{
  "num_attention_heads": 2,
  "num_key_value_heads": 1,
  "positions": "rope",
  "init_std_qkv": 0.0487,
  "optimizer": "muon_variant",
  "warmup_steps": 27,
  "dataset": "wikipedia_en"
}
Each number is 128 + 24 x the weight over its row's rms, rounded and kept within 0 to 255. Layers, rows and columns count from 0. Numbers have three digits each. The size before them is the row's rms in percent of the matrix's.

# v: layer 2 attention value, 64x128, rms 0.0484, rows 16-22, columns 0-127
# o: layer 2 attention output (transposed), 128x128, rms 0.0604, rows 16-22,80-86, columns 0-127
v16 100:168141164131118087093129103107141165138150130120162137137136096088165130144125095127127085163136113152119140148091114103108082116112136144201101157100118155145129148117122101088105151125117157138155066108104178141141158172110133136080115135127127120124132098095154147138096117121145146120130130141116101162120140169174090124157134125097114110122120150152118092131121106159121115118112
o16 103:122139118122153189116137139129143142120137077127120124087141139138153097086101136133165103053167135108106104124166146169156171093143170149125171100132167131124117114109116102119111165132123122115106113110116137115103119113174151093143121121149134168145135145121128120122137123134129104134134177085130178115131117090117139121117134108110107145131080139069148157128162098120103143142123
o80 103:127156129090157090160132123116135155172133173121109126189115122123112105127135126142087120141087099144147161145113106109140076178132079112120113138156147146156081138109138151116113080085098137148162143127135093151150146112098135137130134138073108118130167096099109133151132100130143112159075117105144131131087101169145098121128096163135161142144129104114135135116129106142147129130118
v17 095:153170094157125182126160166136116165099114111171140133153161121133179126099131116166111129100122100121117093094094138133150090088120121142079153158144123098144140156075104128117153156147143133143168165132112103151107101112111121133132103122111166148138137111118115156122125157105079142111134120099126112111153151108137116129121094148084110147139106127169082153113109158135108107098141
o17 103:129146130132127110151118148108162113089112136109124116100095186112114174138162125108106144139179155118101102148134074118136127157144137131162150137157136114110094174133086100132183134136112106105123125107088138132119159127113145111181135123120124121057162117117131137151166145127133064143142156153143135130065150120138126138138141135085123126096131114124075121130134153134146135114142
o81 096:086093117102135114060155118134110179150138128140151112145134102117116081108122099126151102140130126154131133105166109158114185116098134134160154122079134132144138151152162126130086140147139124091134099119169113146150130133135121155112124130150178127169114165109145101132132118106098109159140116085151126139129114104138095115147078128174180135138145125135174132135091109090114103125135
v18 105:171120118143096150146128137144113112131159128153140153127136144105146136121085100159145157139112124113106152147121099121135099106140129168107128075089145147133130108091113121109075155122130133120090150130155147133161119091103118113161113093161106132157135154124127148105155185109139126137114136191106184162094138136151117111167126097097143154137125099119142102145068125100134130074120
o18 104:159137151115131143137102151128162159117108118112102107151175125169145173091128107117127124100184129147188077105128123138146158102129135112170120111098072119126117101139091145144139106167141125166120135109116118114090137133132138090123101134097147106097145142163166133105110157106128105109166109119115092139115135091107148153102121155133159084129130118126133120093141145124168138164085
o82 103:080126118130146154112180103143144143104121151109170149111089100106137074126122157134124095147150128131104132113112075150078143130115098116099153156138135115170136159110154114159147163111139141158128097140079093115122095132094092143137136138168123113104091143116096127147139096137119101158140151110130179091179121147114115120138116103154097110129142156126088123144106118161123099119142
v19 098:118147163133119153134119113084110097117137130106143156127140117114085106130127138128157151097176081114112076077118128159152118092091105122186142137150123127133119116128090150163117116125123177109128136138158127109102105132144128141139120167086108159155112074156167123114120103141132183167155153115124120145155137146151112116139156156108122095131149143136120142083105155097097092142118
o19 099:129145102131151128125170097161136133124174111100120113161085123143144119110129147099150123135120134148097173157154149109085152106192129096068123164134166126154092104148121141123142084120136136141120100074110149112146090153171078135109107152114134156073086139131123129154167135111092110114157143143126135141134140155140139100146147130106139133163138134122151145141112126136113110098099
o83 099:146135123135168119107081184140141135111100090147159144121180111131123131154123104118120101113118138141170136161110060154151104139088144154167182118116130072109110097104141147105093163120105120133142165128140121134109163118134163104156122149113111129170180127140126138143096141123140081176115134113125126134112130111102102127120095106124140111112155132130131117131112108113154118136067
v20 104:122161115117163123152133155147140111106085077129056131107155159098153129155141130146130162125148146132168137116155093095120130106107133151193122138102162175111131101136147146152117164124143134137141097136096120097089135129079114149161121146127088137086136155114108148123115142098167120134108136084145102138135113118117117147119140137124125142180154119158143118161149115084086122109123
o20 102:112098154117107151109097090171112162104138149113153134147116090126101103142127171166091109096123093140106136096135155110152103093128117113129120120103137090153104107115161111133110107128124120088139124165125138140155149103158157113124150153118118109165128100114165080130147160105131103098115150141157150118126181119104161161144104147129150082144154109129130186084104124099165141145138
o84 100:109124110096099097093146134110130116215086107160142113105118116159139132106184116086109163160145139116133118175136105138139114149087142125127116104114116101111115142133128160124147117119128133128089117162142123140111135152118120150155088099161147137120148154120121141162140091183130118127158117151113101135138073172117136144136153119123111166112093097131142111134161157158082106096130
v21 104:165115163139082114168122136120139129132140151101100171122168126086110121161098137127147098139133128121156112146094122080092113161136140144138097112121133151123159136160152100086156126153106117124109145107099091109136161119133111124120112146092114129123148160114106099121113110122153169165148098193137106147150093137136108118129167084149143123087111108109139175117155173175118111134123
o21 113:153166115142079110099150101121076133124110132104107152118124134106153112099124124153131134106103124141179146152110121090127180134150166152118164108139132106124117132102144114123145126142169108122079115145151148105112114130114131155062133173115145117165135138105124114090157149085132134124130141086121116116109124100091154164133158154102074162147139092091167121132153131135100152148151
o85 101:116087125152169124185113165142171132144145118176139106112117074125098107172098153126133122109122103108098153113149141151172085139106106116114115116138146151127123099174160137119102122154094132138157122137092090185135114115090160090170122112128089119100148096169154115118093141137099129143117134125082159159119146152114137113108139117136134119117148126147109115107100103113148130137105
v22 105:125140151097119186122137121109158165135138145136140162102145111132109139134116149161162113147091194095116116106137140119161148099103095157123120116161141100108127107144109147114106097079078120089095136085137158141152140120128110132092156166103134102154146138135118152125056111121064131106153147168125112144115109143124111149110093126112102128169137124130119094146145145124120116141146
o22 105:098162077119138091126151175151122105125135093085121127170109117121108097092121130119113141156115139121124121144136135147111100086116129114095143133116113138155117154131111159109142152082124139143098121115144164138078139106117076149156146157136126108105090155163131152169153143070150159113102116096127139127156085137128108169144123147092130100111167111159108129102116149128140166101087
o86 108:166148145136139151119108139136119123152134201153140117099116139090151130136120103093139143097140120153139117123115132148113158168181151122155144163131116124134130140096085109129141117144124147148147113142118078153171151106097168147094107085154122143138170102093077104125123096154088137127106117121137109108130167115159078094147105078130153132130132106126097092140134138128117081117139